python train.py --intermediate_size=320 --norm_place="pre" --parallel_block=false --init_std_qkv=0.0188 --init_std_o=0.00355 --schedule="wsd" --max_steps=11872
Each number is 128 + 24 x the weight over its row's rms, rounded and kept within 0 to 255. Layers, rows and columns count from 0. The size above them is the row's rms in percent of the matrix's.

# layer 8 MLP up, 320x160, rms 0.146, rows 85-169, columns 80-159
size [ 99 102 111  95  94 102 115  96  91  94  95  93 100 103  92 102  95 102 108  93  99  94  80  96  93  84  94 103  91 103  96 102  97  93  86  96  88 108  91 108  94 105 108  99 100  97  96 101  94  96  96  93  93  97  99 104 107  96 105 102  92  93 113 108  96 102  92 103 100 100  90 106 104 103 112 111  95 105 100 107 107 106 106  90  93]
[[181 104 101 159 114 131 136 111 100 158  88 166 101 130 142 114 137 139 139 160 119 136 106 127 196 136 136 116 114 101 132 101 148 134 139 111 168 118 102 129 130 133 116 100 142 128 137 139 100 165 118 143 124 121 125 156 118 145 121 173 161  92 174 123 101 173 136 158 116 136 118 173  89 124 118 167 122 128 125 117]
 [146 157 135 146 141 170 123  71 147  97 127 128 113 154 145 129  92 150 169 157  66  94 117 136  96  97 137  81  88 140 122 150  92 136  90 104 114 144 180 126  82 108 128 124 129 153 116 139 148  95 123 132 144 138 134 112 123 153 121 147 164 142 145 145 178 130 111 119 141 103 130  96 123 147 101 132  77 117  98 143]
 [143 142  95 158 171 126 130 130 136 139 158 132 110  99 140 136 120 123 146  88 146 156 147 117 187 122 124 111 111 157  96 128 113 146 141 144 114 129 136 127 133 147 113 162 134 127 116  93  94 164 127 126 154 111 106  95 120 133 118 149 110 101 143 140 139  93 137 135 185 127  96 125 101  89 153 204 141 145 115 107]
 [152 124 128 153 115  95 113 113 165 110 117 111 148 137  96 110 118 136 101 104 157 119 179 170 124 131 120 124 169 105 119 132 129 153 159 111  93 117 129 122 100 143 146 184  59 108 147 118 160 114 131 146 152 130 167 142  99 117 135 136 165 116 107 162 152 152 135 165  90 125 141 135 100 180 152 143  97 159 122 106]
 [126 139 148 115 170 146  90 188  98 155 114 144 147 145 135 111 113  93 156 140 130 130 130  98 160 137 138 127 134 137 116 132 144 162 118 162 147 120 149 136  89  96 169 134 148 113 163 159 112 118 106 136 104 135  98  91  81 128 163  84 116  98 141 137 131 112 128 172 103 153 153 144 134 117 137 134 139 142 105 101]
 [118 136 123 176 101  80 122 112 135 171 132 113  93 134 128 104 127 127 108 210 150 100 126  92 123 128 156 140  99 132 124 119 101 147 116 136 134 136 120  84 121 148 144 108 120  79 149 104 127 124 161  75 169 157  92 142 143 134 188 152 131 139 122 101 176 152 141  99 139 147 128 198 141 128 143 135 134 141 135 114]
 [116  79 117 193 151 142 127 136 133 150  92  93 115 127 136 135 115 121 105 123 109  85 132 102 109 112  91  92 113 142 163 103 159 147 138  93 107 131 129 121 115 122  97 165 157 121 164 121 114  92 120 141 141 113 130 121  97 113  66 136 130 113 151 177 154 124 118 132 168 104 131  98  73 143 123 122  97 128 119 168]
 [112  98 136 129 180 142 104 110 142 128 121 130 116 166 112 148 131 131 131 102 104  79 113 151 114 138 129  88 131 144 145  96 154 147 139 100 100 140 205 126 169 137 107 140 110 143 115 114 137 107 121 119 133 101  99 144  81 122 136 143 105 142 159 141 168 145  87 130 146 111 136  90 142 157 143 110 165 149 140 104]
 [149 175 117 148 166 140 155 103 156 123 122 139 106  91  75 118 129 125 145 148 137 116 127 164 130 145 148 104 142 154 158 137 153 156 118 134 142 169 137 155 150 112 146 115 131 138 156 125  95 134 161 181 134 187  99 127 129  85 105 148 140 106 107 117 100 130  99 121 168 130 115  94 141 154 107 175 119 140 102 165]
 [ 89 143 126 102 136 151 157 142  82 110  98 148 107 127 168 137 174 132 147 136 118 183 136 150 106 127 166 167 145 102 116 108 146 109 160 147  82  99 102 155 115 161 152 148 104 141 156 122 126 150 102 172 164 125 125 125 151 144 125 144 189 125 138 117 131 161 139 133 105  99 155 154 163 157 121 123 146 159 116 134]
 [114  87 115  86  93 138 190 105 148 104 123 136 117  78  96 145 137 109 173 110 169 143 101 115 108 136  97 124  94 160 140 174 128 143 139 110 101 134 184 136 107 101 104 124 143 134 110 123 122 155 149 148  96 141 155 154 125 138 141 103 109 131  73 145 149 108 118 108 139 128  82 139 107 138 153 130 102 123  81 156]
 [145 149 114 149 142 140 125 153 128 143 125 107 171 126 128 149 116 134  99  99 119 125 107 138 173  98 135 112 142 175 126 108 128 148 137 109 121 107 140 124 119 159 112 161 104 146 147 172 131 130 139 105 139 131 126 119  94 125 111 116 118 170 118 114 103 117  97 129 111 148 121 116 116 148 136 109  96 116  97 127]
 [128 167 123 132 146 145 116 124  84 144 131 153 142 111 169 137 124 187 153 124 122 120 100 132 165 104 172 115 130  89 127 130 153  93 149 128 122  90  85 134  91 132 123 131  97  85 133 136 103 137  77 147 138  86 133 122 135 136 127 144 112 104 120 134 168 124 112 117 163 112 109 118  86 109 153 159 155 114 110 149]
 [132 133 170 164  83  82 132 112 174 147 158 120 139  96 128 122 132 132 132 156 121 119 121 109 129 158 119 117 157 137 112 123 137 147 155 116 122  94 144 101 151  91 136 127 154 111 132 143 102  73 113 112 150 125 104 186 101 123 105 114  94 128 121 120 116  99 118 153 146 117 149 153 133 138 146 142 159 144 114 103]
 [117 105 105 118 107 143 129 135 130 140 176 178 127 120 122 128 160 139 123 143 138  83 140 158 140 173 136 101 128 124 170 133 109 113 117 116 142 163 144 127 148 106 108  62 159 111 142 112 105  87 149 131  97 116 150  74 132  81 151 115  95 159 109 175 136 118 131 128 158 149 130 120 113 118 163  91 147  82  95 128]
 [112 145  91 124 115 153 153 150 158 118  90 101 172 157 108 142 115 153 145 126 157 140  99 101  93 125 145 158 121 117 122 160 155 123 143 117 154 111 124 101 127 149 116 154 116 143 168 154 143 182 140 164 101 141 158 128 136 135 123 112 141 140 145  89 142 132 141 111 108  93  95 141  90 125 130 155 111 116 146 194]
 [169 124 132 115 162 114 136  70 132 150 183 126 120 132  97 110 114 125 102 111  92 155 132 146 122 120 117 148 177 130 154 150 193 218 155 142 155 185 137 115 188 157 137 111  91 160 150 107 112  87 121 148 158 151 120 131 142 141 123  96 117 135 140 131 151  98 142 120 138 124 136  93 103 124 124 109 102  82 133 135]
 [183  70  91 136  85 135 129 156 104 106 101 134 161 127 106 117 141 115 124 129 139 130 104 169 139 105 113 166 164 113 121 128 125 143 181 106 162 137 121 131 133 106 128 105 113  75 123 125 133 122 154  93  88 128 147 112  89 161 135  95 156 160 109 124 144 126 123 135 108  99 119 140  93 134 122 111 139 126 118 120]
 [149  93  77  89 167 153 124 156 160 101 123 128 113  93 131 126 126 150 143  86 186 130 155 122 177  87 134 137 110 117 130 112 118 113 101 141 135 134 149 113 135 153 122 177 178 118  74 141 133 162 146 155 145 174  98 141 119  86 104 138 111 105 112  97 160 115 124 114 154 140 126 115 157 133 136 118 146 102  81 110]
 [130 116 114 136  99 135 140 116 112 103 119 124 128 142  93 125 118 132 140 136 124 162 156 127 127  76 141 127 131 172 130 138 155 135  77 102 122 137 129 176 172 147 104  95 114 109 110 117 106 143 151 141 142  94 175 105 116  97 130 107 125 110  70 113  90 122 149 154 105 150 133 116 170 119 112 136 105  91 138  90]
 [115 110 149 135 113 132 135 170 114 131 160  90 111  96 148 102 128  93 117 117  79 135  80 167 157 121 102 152 152 149 140 129 158 156 149 162 106 103 143 132  94 146 164 145 133 150 130 141 122 110 116 117 126 151  84 122  85 168 169 123 130 146 117 132 157 129 104 123 139 135 134 129 121 148 155 118 147 169 156 146]
 [123 147 155 185  66 136 102  83 133 125 152 131 156 113 131 154 137 126 110 106 123 120 132 132 128 100 167 114 123 151 139 118 112 156 116 153 171 181  85 117 104 125  99 125 134 140  88 121 128 117 125 155 117 166 156 133  97 126 147 102  95 141 139 111 149 143 128  94 135 114 127 138 141  97 103 153 122 131 166  70]
 [120 126 109 164 164 131 126 166 101 107  74 136 133 108 120 147 184 162 125 173 104 137 120 122 120 174 149 113 153 119 107 167 125  96 137 149 146  95 116 135 156 148 114  86 149 121 123 137 146 175 116 106  94 119 142 129 174 130 152 151 163 125 140 138 102 103 141  97 153 121 117 112 154 131 121 154 147 125 125 173]
 [123 138  98 141 127 125  98  75 146 142  63 113 111 119 105  97 120 155 143 149 128 100 114 133 150 135 107 156 144 145 160 115 193 105 138 161 113 119 150 180 126 121 132 134 147 140 171 147 133 121 116 106 139 141  99 127 151 143 127 117 116 116 122 105 119  74 113  74 124 150  75 120 127 169 140 142  70 162 144  99]
 [160 116 159 133  76 142 157 126 135 160 149 158 125  91 129  74 149 139  99 176 119 105 116 100 102 166 135 135 118 131 143 129 115 146 129 155  94 156 125 116 103 141 131 166 111 108 132 183 111 115 117 169 123 139 104 113 108 103 130 180 139 164 131 122 142 119 172 122 137 140  84 134 153 136  98  92  69 137 153 126]
 [111 113 120 112 128 145 136 131 115 134  98 132 123 140 180 113 118 106 131 112 109 135 107 129 126 156 117 165 124 125 145 147 123 115 161  86 111 148 111 173 113 103 142 119 135 111 118  97 113 100 130  99 152 133 142  85 162 121 135 132 138 143 108 134 176 117 126 159 142 117 146 158 127 133 122 133 128 136 104 151]
 [161 170 107 136 139 125 186 129  94 122 149 159 135 169 128 164 117 135 163 112 135 155 145 140 131 159 140  75  98 168 153 151 138 142 129 134  76 113 146 151 157 116 129 147  99 185 138 143 111 107  99 148  90 131 109 146 120 114 130 143 117 105 143  75 151 117 155  82 107 142 119 115 165 108 118 101 126  97 147 125]
 [113 161 145 133  78 162 112 141 102 111 157 140 118 176 136 152 124 166 152  96 112 126 142 106 150 120 168 125 110  81 134 137 116 120 101 166 141 112  85 114 132 115  98 119  99 166  73 171 114 135 123  96 132 161 150 118 135  96 152 114 106 116  52 110 124 131 112 111 140 130 109 154 150 163 102 163 183 102 163 112]
 [132 164 147 118 113 157 129 118 108  73 166 151 138 110 113 112  93  94 112 112 134 145 113 127 107 120 151  74 104 117  90 136 135 103 101 136 123 134 174 122 103 159 123 145 158 111 121 128 120 133 131 152 115  97 108 142 122  90 104 123 117 114 110 111  85 133 103 173  89 102 116 127  95 120 155 107 159 132 119 149]
 [115 113 113  88 128 143 148  98 143 149 131 119  99 148 153 124 140 144 153 114 132 136 191 116 108 108 105 127 110 130 139  80 137  73 143 149 130 140 104 148 125 132 131 117 156 139  71 136 138 154  99 161 142 163 146 108 179 123 138 109 139  92 119 104 156 102  71  82 117 153 106 159 153 151 117 121 137 121 157  90]
 [200  94 119 126  90 136 166  91 131 122 112 163 101 117 125 125 166  69  94 144 131 115 160 137 151 119 147 140 142 170 104 116 150 164 126 118 132 143 162 141 142 102 125  82 133 128 147 114 134  81 157 102  97 156 154 130 113 116 157 105 106 149 127 164 126 151 120 141 126 138 147  94 128 108 140  78 118 108 110  97]
 [143 128 105 133 173 133 129 158 153 129 148 181 130 140 102 133 106 133  93 184 111 160 139 118  99 127  95 143 128 135 119 145  92 141 114 142 157 148 111 142 130 125 114 165 139 168 150 124  98 129 136 136 121 152  83 124 144 148 116 121 172 178 121 131 156 110 108 136 141 139 157 144 125 181  98 142 157 141 144  87]
 [111 120 100 158 134 125 181 109 100 140 148 146  82 129 168 101  79  97  71 145 117 113 147 131  66 100 168 135 144  98 146 147 138  92  99 138 137 160  87 144  95 129 141 107  99 126 124 172 150 111 106 127 144 165 157 139 165 151  75 149 110 116 109 164 129  94 118 145 124 110 140 137 153  97 136  97 118 115 118 163]
 [ 93 115 109 114 116 145 151 121 151 100 114 124 138 114 162 111 128 144 121 108 158 118 116 161 159 124 115 118 134 128  99  97 113 128 106 115 108 183 145 163 169 143 128 116 103  92 124 132 152 112 115 133 149 142 162  92 102 153  99 121 164 148  95 155 146 116 114 143  93 184 108 122 101  90 112 139 128 134 126 156]
 [134 110 120  93  90 132 142 102 127 118 141 138 142 163 164 122  99 110 135 127 125 139 113 110 127 174 111 150 126 131  86 146 123 119 141 110 126 169 151 137 147 108 100 104 107 147 129 105  85 112 133 144 150 112 142 130 121 135 142 116 115 156 112 159 147 156 137 139 165 166 180 150 119 102 108 141 105 110 130  84]
 [151 120 148  99  83 145 111 134  91 128 133 129 109 123 134 119 100  76 152 104 122 125 153 134 135 144 124 112  90 142 125 144 153 164 157 110 106 145 152 174 120 132 114 124 165  95 149  80 148 121 142 107 101 132 159 162 144  86 139 115 123 110  99 142  83 134 119 159 134 139 177 143  99 129 124 124 139 106 139 124]
 [120 117 139  67 152 170  73 141 107 101 142 140 109 151 137 153 109 113 149  71 113 121 138 112 119 141 100 131 124  95 124 122 123 112 128  96  98 136 120 166 151  88  96 118 140 102 113 107 153 136 102 117 128 100 149  93 100 124 122 126  96 150 150 135 118 146 132 142 118 134 171 159 134 106 118 108 115 165 130 106]
 [149 109 124 130 102 179 126 146 149 104 112 129 108 126 147 113  78 168 150 162  95 110  77 166 144 134 141  91 121 108 181 137 154 150 140  76 139 137 179 135  87 140 109 119 131 126 175 131 137 132 121 113  99 122 116 111 134 112 140 113 108 131 165 184 161 130  88 149 150 133 126 109 103 128 129 129 134 144 126 127]
 [139 150 106 166 152 115 183 156 127  84 148 153 179 101 110 121 114 164  73 171 137 148 155 104 139 107 129 115  96  99 128 166 149 125 123 150 153 130 133 131 148 125 130  78 109 146  90 144 104 164  97 138 131 117 111 152 109 153 125 180 154 142 145 144  81 147 170 125  85 155 143 123 125 144 115 112 125 154 173 166]
 [132 103 143 113 136 101 192 109 140 134 130 132 148 155 126 177 108  86 104  91 121 138 141 107 144 143  97 173 109 113 130  94  97 145 123 174  97 135  84 104 159 112 127 101 133 101 141 120 139 171 152 126  99 138 139 110 121 141 139 122  97 116  85  83 122 126 129 151 154 151 153 131 140 119 154 150 114  94 105 117]
 [145 119 105 148 130  83 176 137  88 123 103 149 115 137 132 133 142 140 100 130 175 100 124 166 126 154 164 164 140 151 106 132 133 138  91 130 148 123 124 134 124 113 133 124 134 133  77 127  96 124 113  84 136  91 160 124 109 135 109 114 156 139 122 121 127 114 130 127 157  54 128 110 139 101 112 119 157  82 120 137]
 [164  95 137 104 123 117 101 112  94 129 125 139 120 103  89 160 112 159 153 120 103 111 138 115  92 136 143  82 135 216 119 105 111 115 141 157 170 144 141  95 129  78 101  96 113  96 108 148 119 163 111 107  99 140 148 123 110 125 134 125 127  85 124 114 153 140 138 134 117 166 133 157 119 122 131 165 131  70  81  93]
 [131 154  86 147 141 114 147 162 153 143 143 142 125 106 127 169 150 123 143 102 108 133 124  98 150 189 144 142 138 149 124 160 188 155 101 138 113 125 101 140 137 141 118 102 125 135 113 108 122 117  79 143 136 156 161 155 153 161 108 141 137 101 140 156  87 114 140 145 120  97 113  94 144 151 127 149 120 151 123 178]
 [164 135 136 154 125 129 144 143 110 132 152 128  61 140 162 102 108  91 134 140  85 110 129 135 116 156 123 149 130 119  99 153 141 139 183 102 127 150 169 146 113 146 148  99 107  99 177 110 148 105  97  81 125 102 141 161  99 154 120 138 180  91 117 171 149 102 135 117 135 162 101 137 127 135 107 124 145 115 135 109]
 [121 119 120 145 113 116 163 102 100 108 116 139  99 114 166  83 112  97 130 106 106 130 115 107 132 123 125 176 144 144 124 144 175 116 113 121 110 132 107 126 124 121 126 128 127 118 154 108 129 112 146 139 124 137 131 106 112 131 143 112  94 135  74 118  68 143 144 139 106 124 118 165  90 143 124 108 124 141  83 105]
 [ 87 110 119 128 153  89 115 130 123 102 148  85 108 135  69 145 151 106 137 132 135 129 136 112 126 122 118  96 120 150  90 116 124 127 125 141 161  75 183 118 135 107  95 143 192 142 130 148 148 143 134 126 117 108 161 124 104 146 116 121 126 124 131 156 127 172 113 154 134 113  89  85 101 116 102 140  97 114 102 156]
 [122 135  63 135 128 146 119 124 163  94 153 146 167 161 153 142 104 160  89 134 113 116 155 136  92 104 110 153 166 121  98  96 101 118  85 171 104 160 117 144 177 115 155  76 100  98 128 112  91 124 183 125 162 114 123  86 122 122  92 127 121  91 116 107 122 131 128 116 142 144  95 125 120  91 126  96 111  96 106 120]
 [ 99 162 122 128 130 111 161 177  94 125 114 131 171 142 131 129 104 172 148 132 125 169 109 121 139 137 135 123 118 100  97 151 125 169 110 156 118 159 141 106 124 167 167 139 160 124 141 138  88 158 129 158 113 106 156 153 128 136 146 102 156 127  83 120 133 134 107 140 108 131 111 152 107 149 119 186 138 171 161  99]
 [144 125 178 121 125 175 101 102 101 129  89 152 141  73  95 128 135 124 156 111 140 155 130 153 110 150 167 132  97 169 117  84 117  92 100 123 134 124 127 134 102 131  80 126 130  89 123 115  97 139 141 134 132 166 128 144 136 105 159 128  79 132  94 147 125 128 141 140 144 121 120 132 149 121 153 134 114  91 107 135]
 [122 110 148 142 136 110  98 170 151 115 130 122 141 150 142  95 111 138 108 102 122 125  70 150 171 118 120 132 132 111 145  99 165 114 130 116 137 114  95 107  92 119 136 150 117 119 137 122 134 104 183 115 176 114  95 104 155 102 123 132 163 143  91 158 148 116 125 153 100 111 136 135 134 161 144 120 129 131 127 137]
 [135 162 109 128 136 132  92 140 111 134 125 117  83 112 105 130 140  88 106 173 124 110 120 111 185 159  99 114 118 144 140 121 140 114 156 124 141 119  69 165 131  98  99 158 196 115 165 118 131  97 107  94  93 134 114 101 128 107 129 134 109 159 149 147 121 102 109 134 179 133 166 113 148 123 145 111 125  84 156 165]
 [131 140 131 185 131 134 151 105 130 166 127 141 117 120 165 127 110 161 109 161 146 128 126 106 112  96 171 115 136 134 146 137 153  79 136 142 159  88 119 154  72 109 117  95 131  54 134 128 110 145 128 116 130 151 191 174 131 135 108 125 128 130 182 126 161 104 114 111 129 147 103 163 141  91 119 146 107 143  93 123]
 [162 137  98 134 161 166  74 121 171 131  97 126 138 164 109 136  88 153 132 133 140 104 103 129 132 119 129 151 160 156 111 141 133 107 184 127 121 104 146 116 151 147 145 128 100 173 106 125 123 156 152 162 164 159 123 122 105 117 177 123 110 138 124 121 133  95 167 139 139 154 128 152 112 149 128 119 109 162  90 147]
 [158  83  74 129 144 101 107 101 145 161 134 121 114 137  77 151 120 154  90 148  78 142 114 124 127 111 159 136 109 151 140 185 145 117 137 145 156 137 156 130 139 145 136 103  82 135 120 118 149 129 155  87 115 128 115 131 117 151 126 116 127 175  96 135 130 128 153 133 167 164 107 112 130 121 106 127 140 101 153 117]
 [144  92 149 124 119 122 125 132 174 124 102 125 111 122 105 193 121 113 127 138 115 117 142 141 141 144 130 164 125 147 118 111 115 109 152 174 119 116  97 177 154 120  63 123 165  69 113  94 151 174 160 134 121  99 138 102 126 125 145 186 172 113  86 138 168 150 114 114 175 160 127 163 115 109  97 130 155 122 113 126]
 [150 114 159 119 146  95 151 154 169  70 138  93 136 158 140 141 121 133 136 141 140 139 138 108 179 127 141 128 126 143 106 149 165 185 137 143 129 136 169 133 142 155 152 142 162 151 141 148 145 125 162  84 159 145 122 132 150 132 116 132 143 148 123 187 106 104 126 148  88 165 146 143 110 120 139 156 107 148 161  79]
 [115 176 150 160 114 122 129 177  99 160 153 132 149 122 115 117 103 145 101  93 124  87 142  93 134 143 138 117 128  99 139 152 154 131 114 141 106 121 117 144 121  93 148 145 146 149 131 149 124 109 135 136 112 176 133 140 137 135 128  91 123 142 157 118  81 113 128 140 185 163 110 137  79 154 152 132 150 106 140 112]
 [131 148 123 167 108 155 117 113 151 135 173 158 110 122  87 139  60 159  91 129 155  91 202 109 114 126 131 144 145 175 142 182 123 130 108 134 119  96 132 119 143 177 136 124 104 119 137 134 122 147 110  99 106 165 132 151 103 158 127 143 142 148 176 135 104 123 112 117  98 119  92 111 169 136 120  98 162  94 148 105]
 [148 182 127 147 135 122 149 134 114 111 124  82 157  94 153 100 120 171 130 115 111 142 123 113 103 110 144 136 152 138 125 141 108 141 168 152 125 137 116 113 140 109 105 130  99 116 146 157 145 129 169 178 109 154 108 117 103 170 155 132  87 144 128 103 113 144 159  99  87 100 101 145 138  95 133 135 120 155  92 105]
 [121 149 164  90 124 137 112 105  84 131 115 118 123 136 149 155 130 110 149 132 118  88 146 118  97 176 112 131  99 107 136 112 129 154 124 105 111 155 109 128 151 101 158 177 134 161 102  93 141 104 123 146 120  89 132  93 130  99 166 127 123 134 122  89 125 161 124 151 120 128 145 136 130 148  91  84 103 136 115 132]
 [133 157 112 160 118 170 127 127 157  96 146 139 123 155  91 105 154 106 112 140 156 119 150 171 131 108 172  84 108 160 144 110 132 137 143 104 105 132  95 164 131 148 135 161 135 149 145  96  94 166 102 147  78 139 137 127 118 140  75 162 124 151 138 119 104 127 118  98 162 139 139 102 127 137 117 115 138  73 118 141]
 [141 157 118  95 107 143 154 179 121  92 121 171 115 151 123 119 129 151 149 182 130 119 149  90 149 129 146 126  74  98 121 159 125  90 101 141 154  93 157 139 147 105 106 131  98 139 115 136 123 109 159 113 100 148 133 126 142  98 142 116 134 164 155 110  58 191 131 159 129  84 138 188  90 136 101 145 173 106  99 159]
 [155 119 100 121 114 130 148 157 127 110 137 138 138 138 114 139 145 112 106 131  88 122 103 103 168 140 103 110 122 148 177 152 150 103 142 144 159 138 148  98 117 120 128 157 106 158 153  98 193 107 116 132 127 104 134 157 120 143  70 108 142 142 128 186  91 166 110 167 130  94 131 114 149 180 113  73 172 122  85 140]
 [116 125 120 139 122 112 175  93 157 150 149 101 119 110 119 109 186 124 120 106 100 110 123 138 132 127 100 120 154 127 135 117 115 160 101 138 116 125 127 171 119 116 104 111 128 100 146 122 149  93 145 150 109 124 145 146 100 135 152 133 171 132 117 156 155  97 107  81 123 128 102 110 150 127 111 104  65  91 115 146]
 [ 68  90 121 122 144 116  95 150 137 142 114 119 132 131 125 139 124 128 131 124 182 148 170 136 102 105 123 141 109 135 139 111 108 129 110 158 146 136 146 108 157 161 138 166 170 171 165 137 137 132 137 129 168  92 144 146 171 124 132  82 112 105 120 128 103 134  92 141  80 112  95 109  94 139 157 125 156  85 113 103]
 [135 122 124 145 170 154  77 159 149 128 162 135 127 128 124 106 130 139 116 148 105 122 146 128 145 149 145  82  80 141 161 157  72 137 132 147 101 152 148 144 123 159 136 154  99 126 146 123  98 166 116 113 129 133 120 146 132 127 116 144 169 140 178  86 180 125 131 140 130 155 117 158 108 125 154 138 154 134 109 133]
 [160 127 113 115 187 108 173 131 148  94 173  69 172 106  85 117 126 129 126 128  98 150  87 153 111 156 139 153 126 116 131 156 154 154 148 153 160 135 131 123 104 107 132 167 104 143 129 130 147 139 123 134 134 192  94 152  83 126 140 170  90 138 119 155 112 111 120  87 137  93 149 106 139 126 128  91 106 121 109 176]
 [150 102 164 115 132  61 174  83 119 115 116 116 115 120 131 122  97 131 117 125 159 161 147 147 150 164 143 144 109 156 167 167 104 128 137 104 145 143 119 142 118 142 154 100 139 135 105 116 110 104 147  94 119  82 172 105 134 145 127 120 178 145 144 142  92 117 140 139 112 109  81 122 143 110 131 134 128 134 145 129]
 [122  98 153 110 124 112 150 141 127 144  93  97  76 109 101 181 118 132 130 136 132 102 122 115 113 176 114 147  60 124 139  93 143 178  94 102 125 106  99 113 136 143  90 136 149 114  54 123 126 123 124 128  97 145 113 110 150 119 147 134 105 164 145 132 176 133 150 112 130 149 146 184  93  97 154 133 102 123 100 108]
 [148 116  80 120 111  97  71 165 106 121 105 115 114 162 106 173 144 126 133 121 115 114 159 150  93 108 122 117  79 149  96 143 163 130 121 151 163 122 155  96 148 120 140  96 160 102 127 144 120 131 122 100 112 106 142  65 149 118 117  80  77  78 122 118 130 128 135 132 119 138 119 116 117 115 155 122 104  87 153 120]
 [122 199 145 138 113 183 144 132 125 145 135 118 151 118 155 125 144 147 121 122 136  89 122 106 117 179 164  99 111 111 112 183 142 125 128 150 173 114 106 156 150 140 125 130 124  98 130 145  55 134 139 117 147 145 115 153  93 123 111 130 100 109 158  95 100 139 123 147 141 120 100 101  97 159 173 134 111 155 108 158]
 [108 141 116 117 107 116  86 130 122 114 173 109 123 136 166 146 109 101 125 113 160 167 133 121 108 137  83 122  93  72 139 132 171  86  84 108 107 103  96 113 145 137 102 102 157 134  95 121  90 124 115 155 142 106 125 125 131  85 124 125  86 115 145 113 112 109 125 148  74 148 120  93 110  95 159 126 130 133 118 140]
 [129 135 132 161 135 120 131  92 137 126 121 135  82  98 155 110  52 128 145 146 147 109 168 124 143 119 136 170 138  66 145 120 145 134 101 149 127 117 103  96 127 121 110 125 160 154 121 145 124 100 151  89 148 147 140 157 101  94 115 109 179  94 135 103 128 133 159 125 155 129 110 140 166 151 126 147 134 154 141 137]
 [165 145  90 128 129  73 179 179 118 133 135 132 126 155 129 145 136 120  79 103 122 133 156 106 121 103 148 143 140 106  81 166 121  92 156 109 183 148 116 129 155 163 127 136 147 112 148 105 153 130 135 115 108 134 138 122  82 103  94 165  85 127 142 102 110 170  91 160 157 186  98 136 139 157 127 125 106 150 147  55]
 [149 142 136 101 145 133 132 141 158 108 123 137 133 150 127 128 171 138 147 160 144 123 161  97 155 134 119 149 133  78 152 119 121 155 103 143 136 117 120 144 129 182 151 152 167  98  80 152 123 151  78 128 141 106 153 132 122 144 143 138 173  95 142 114 178 130 155  70 132 161 121 121 106 182 115 145 115 156 148 125]
 [132 135 102 150 134 126 118 102 144 119 163 109 121 168  91 159 163 150 175 112 140 103 136 124 146 122 134 154 139 135 135  89 120 134  85 130 135 143  80 154 151 107 146 117 128 163 103  88 138 105 130 134 129 113 129 120  85 114 131 117 121 101  95 120  80 127 149 122  97  91 137 158 115 126 120 131 100  98 131 144]
 [152 114 115 115  79  67 101 144  96 104 102 162  79 152  97 166 130 126 134 130 152 135 134 132 121 125 111 138 124  98 156 135 130 129 143 127 132 126 160  97 130 152 125  64 127  86 108  62 104 151  82 101 160 109 118 134 109 149 102 125 116 121 119 166 128 132 146 124  96 133 146 158 147  82 135 143 136  95 143 129]
 [125 138 102  95 122 136  95 116 128 142 119 106 129  94 109 146 144 103 113 127 109 121 124 159 134 188 123 107 126 127 155 114  48 160 154 110 130 123 128 125 112 122 161 111 121 169 120 153 129 170 110 115 157 133 143 145 160 143 140 169 127  92 113 152 103 135 154 129 177 143 104 141 112 118  84 137 173 145 106 123]
 [144 133 153 150 126 139  99 100 124 130 160 134 120  78  91 118 108 144 111 164 135 119 110 120 139 153 158 149 107 122 129 125 118 103  86 142 126 134 171 134 132 119 123 150 112  95 169 135 127 124 152 128 153 134 158 118 164  73  69  99 129 134 144 100 119 150 126  77 148 122 143 114  98 119 111 187  95  89  98 135]
 [ 63 158 154 129 143 126 103 127 136 156 132 197 130 126 170 155 143 114 128 131 111 132 135 127 162 132 146 143 115 105 109  99 128  97 112 127 145 135 110 115 104 147 138 143 129 119  85 139 143 118 141  92 132 103 123 165 158 127 125 138 116 116 135 153 146 136 150 145 159 136  91 131 145 105 133 137 131  87  85 138]
 [103 117 161 148 125 140 139 139 143 166 160 166 144 158 157 110 161 147  83 120 110  92 120  98 166 126 120 130 133 102 129 137  76 148 111 177 119 114  91  82  57 130 144 140 130  98 105 125 141 101  89 170 132 137 123 109  84 171 134 130 121 132 140 114 157  92 139  98 175 113 108 101 125 131 152 153 126 120 118 146]
 [ 96 120 142 118 110 149 124  93 103 135  89 124  99 110 143 107 121 186 173 125 136 152 162 133 102 131 136 114  69 107 147 115 137  72 118 121 102  91 103 105 109 135 148 160 144 139 153  99 126 140 126 174 140 114 105 126 167 112 150 132 116 139  91  92 114 162 144 156  95 148 161 146 161 136 127 123 152 125 114 172]
 [122 131 110 121  88 105 109 130 193  85 110 146 130 167  68 164 189 145 140 108 127 122 134 134 144 139  85 121 113 111 117 125  96 107  88 121 134 137 103 113 163 116 100 132 136 120 135 136 141 143 132 123 148 101 144 124 121 124 148 155 107  77  96 123  89 141 104 104 160 138 143 125 148  74 162 127 158 128 141 121]
 [118 123  72 141 135 160 130 155  89 132 127 113 122 122 128 159 136 130 154  86 136 113 144 154 130 133  99 133 121 166 107 116 174 132 133 151 163 136 117 141 109 124 161 107 152 108 131 138 141 146  81 164 134 103 144 122 117 153 122 164 159 119 176 117 125 127 132  90  93  90 104 136  97  94  73 145 151 106 147 136]
 [117 112 154  89 133 153 166 161 143 107 105  86 142 117 162  74 107 105 147 149 126 136  91 132 137 140 125 147 152 114 157 133 147 128 145 120 121 119 117 139  78  85 170 133 124 131 156 126 113 124 169 126 164 152  83 110 134 111 180 156 123 144 118 126 147 116 101 189 134 151 122 134 144 157 131 115 136 130 117 142]]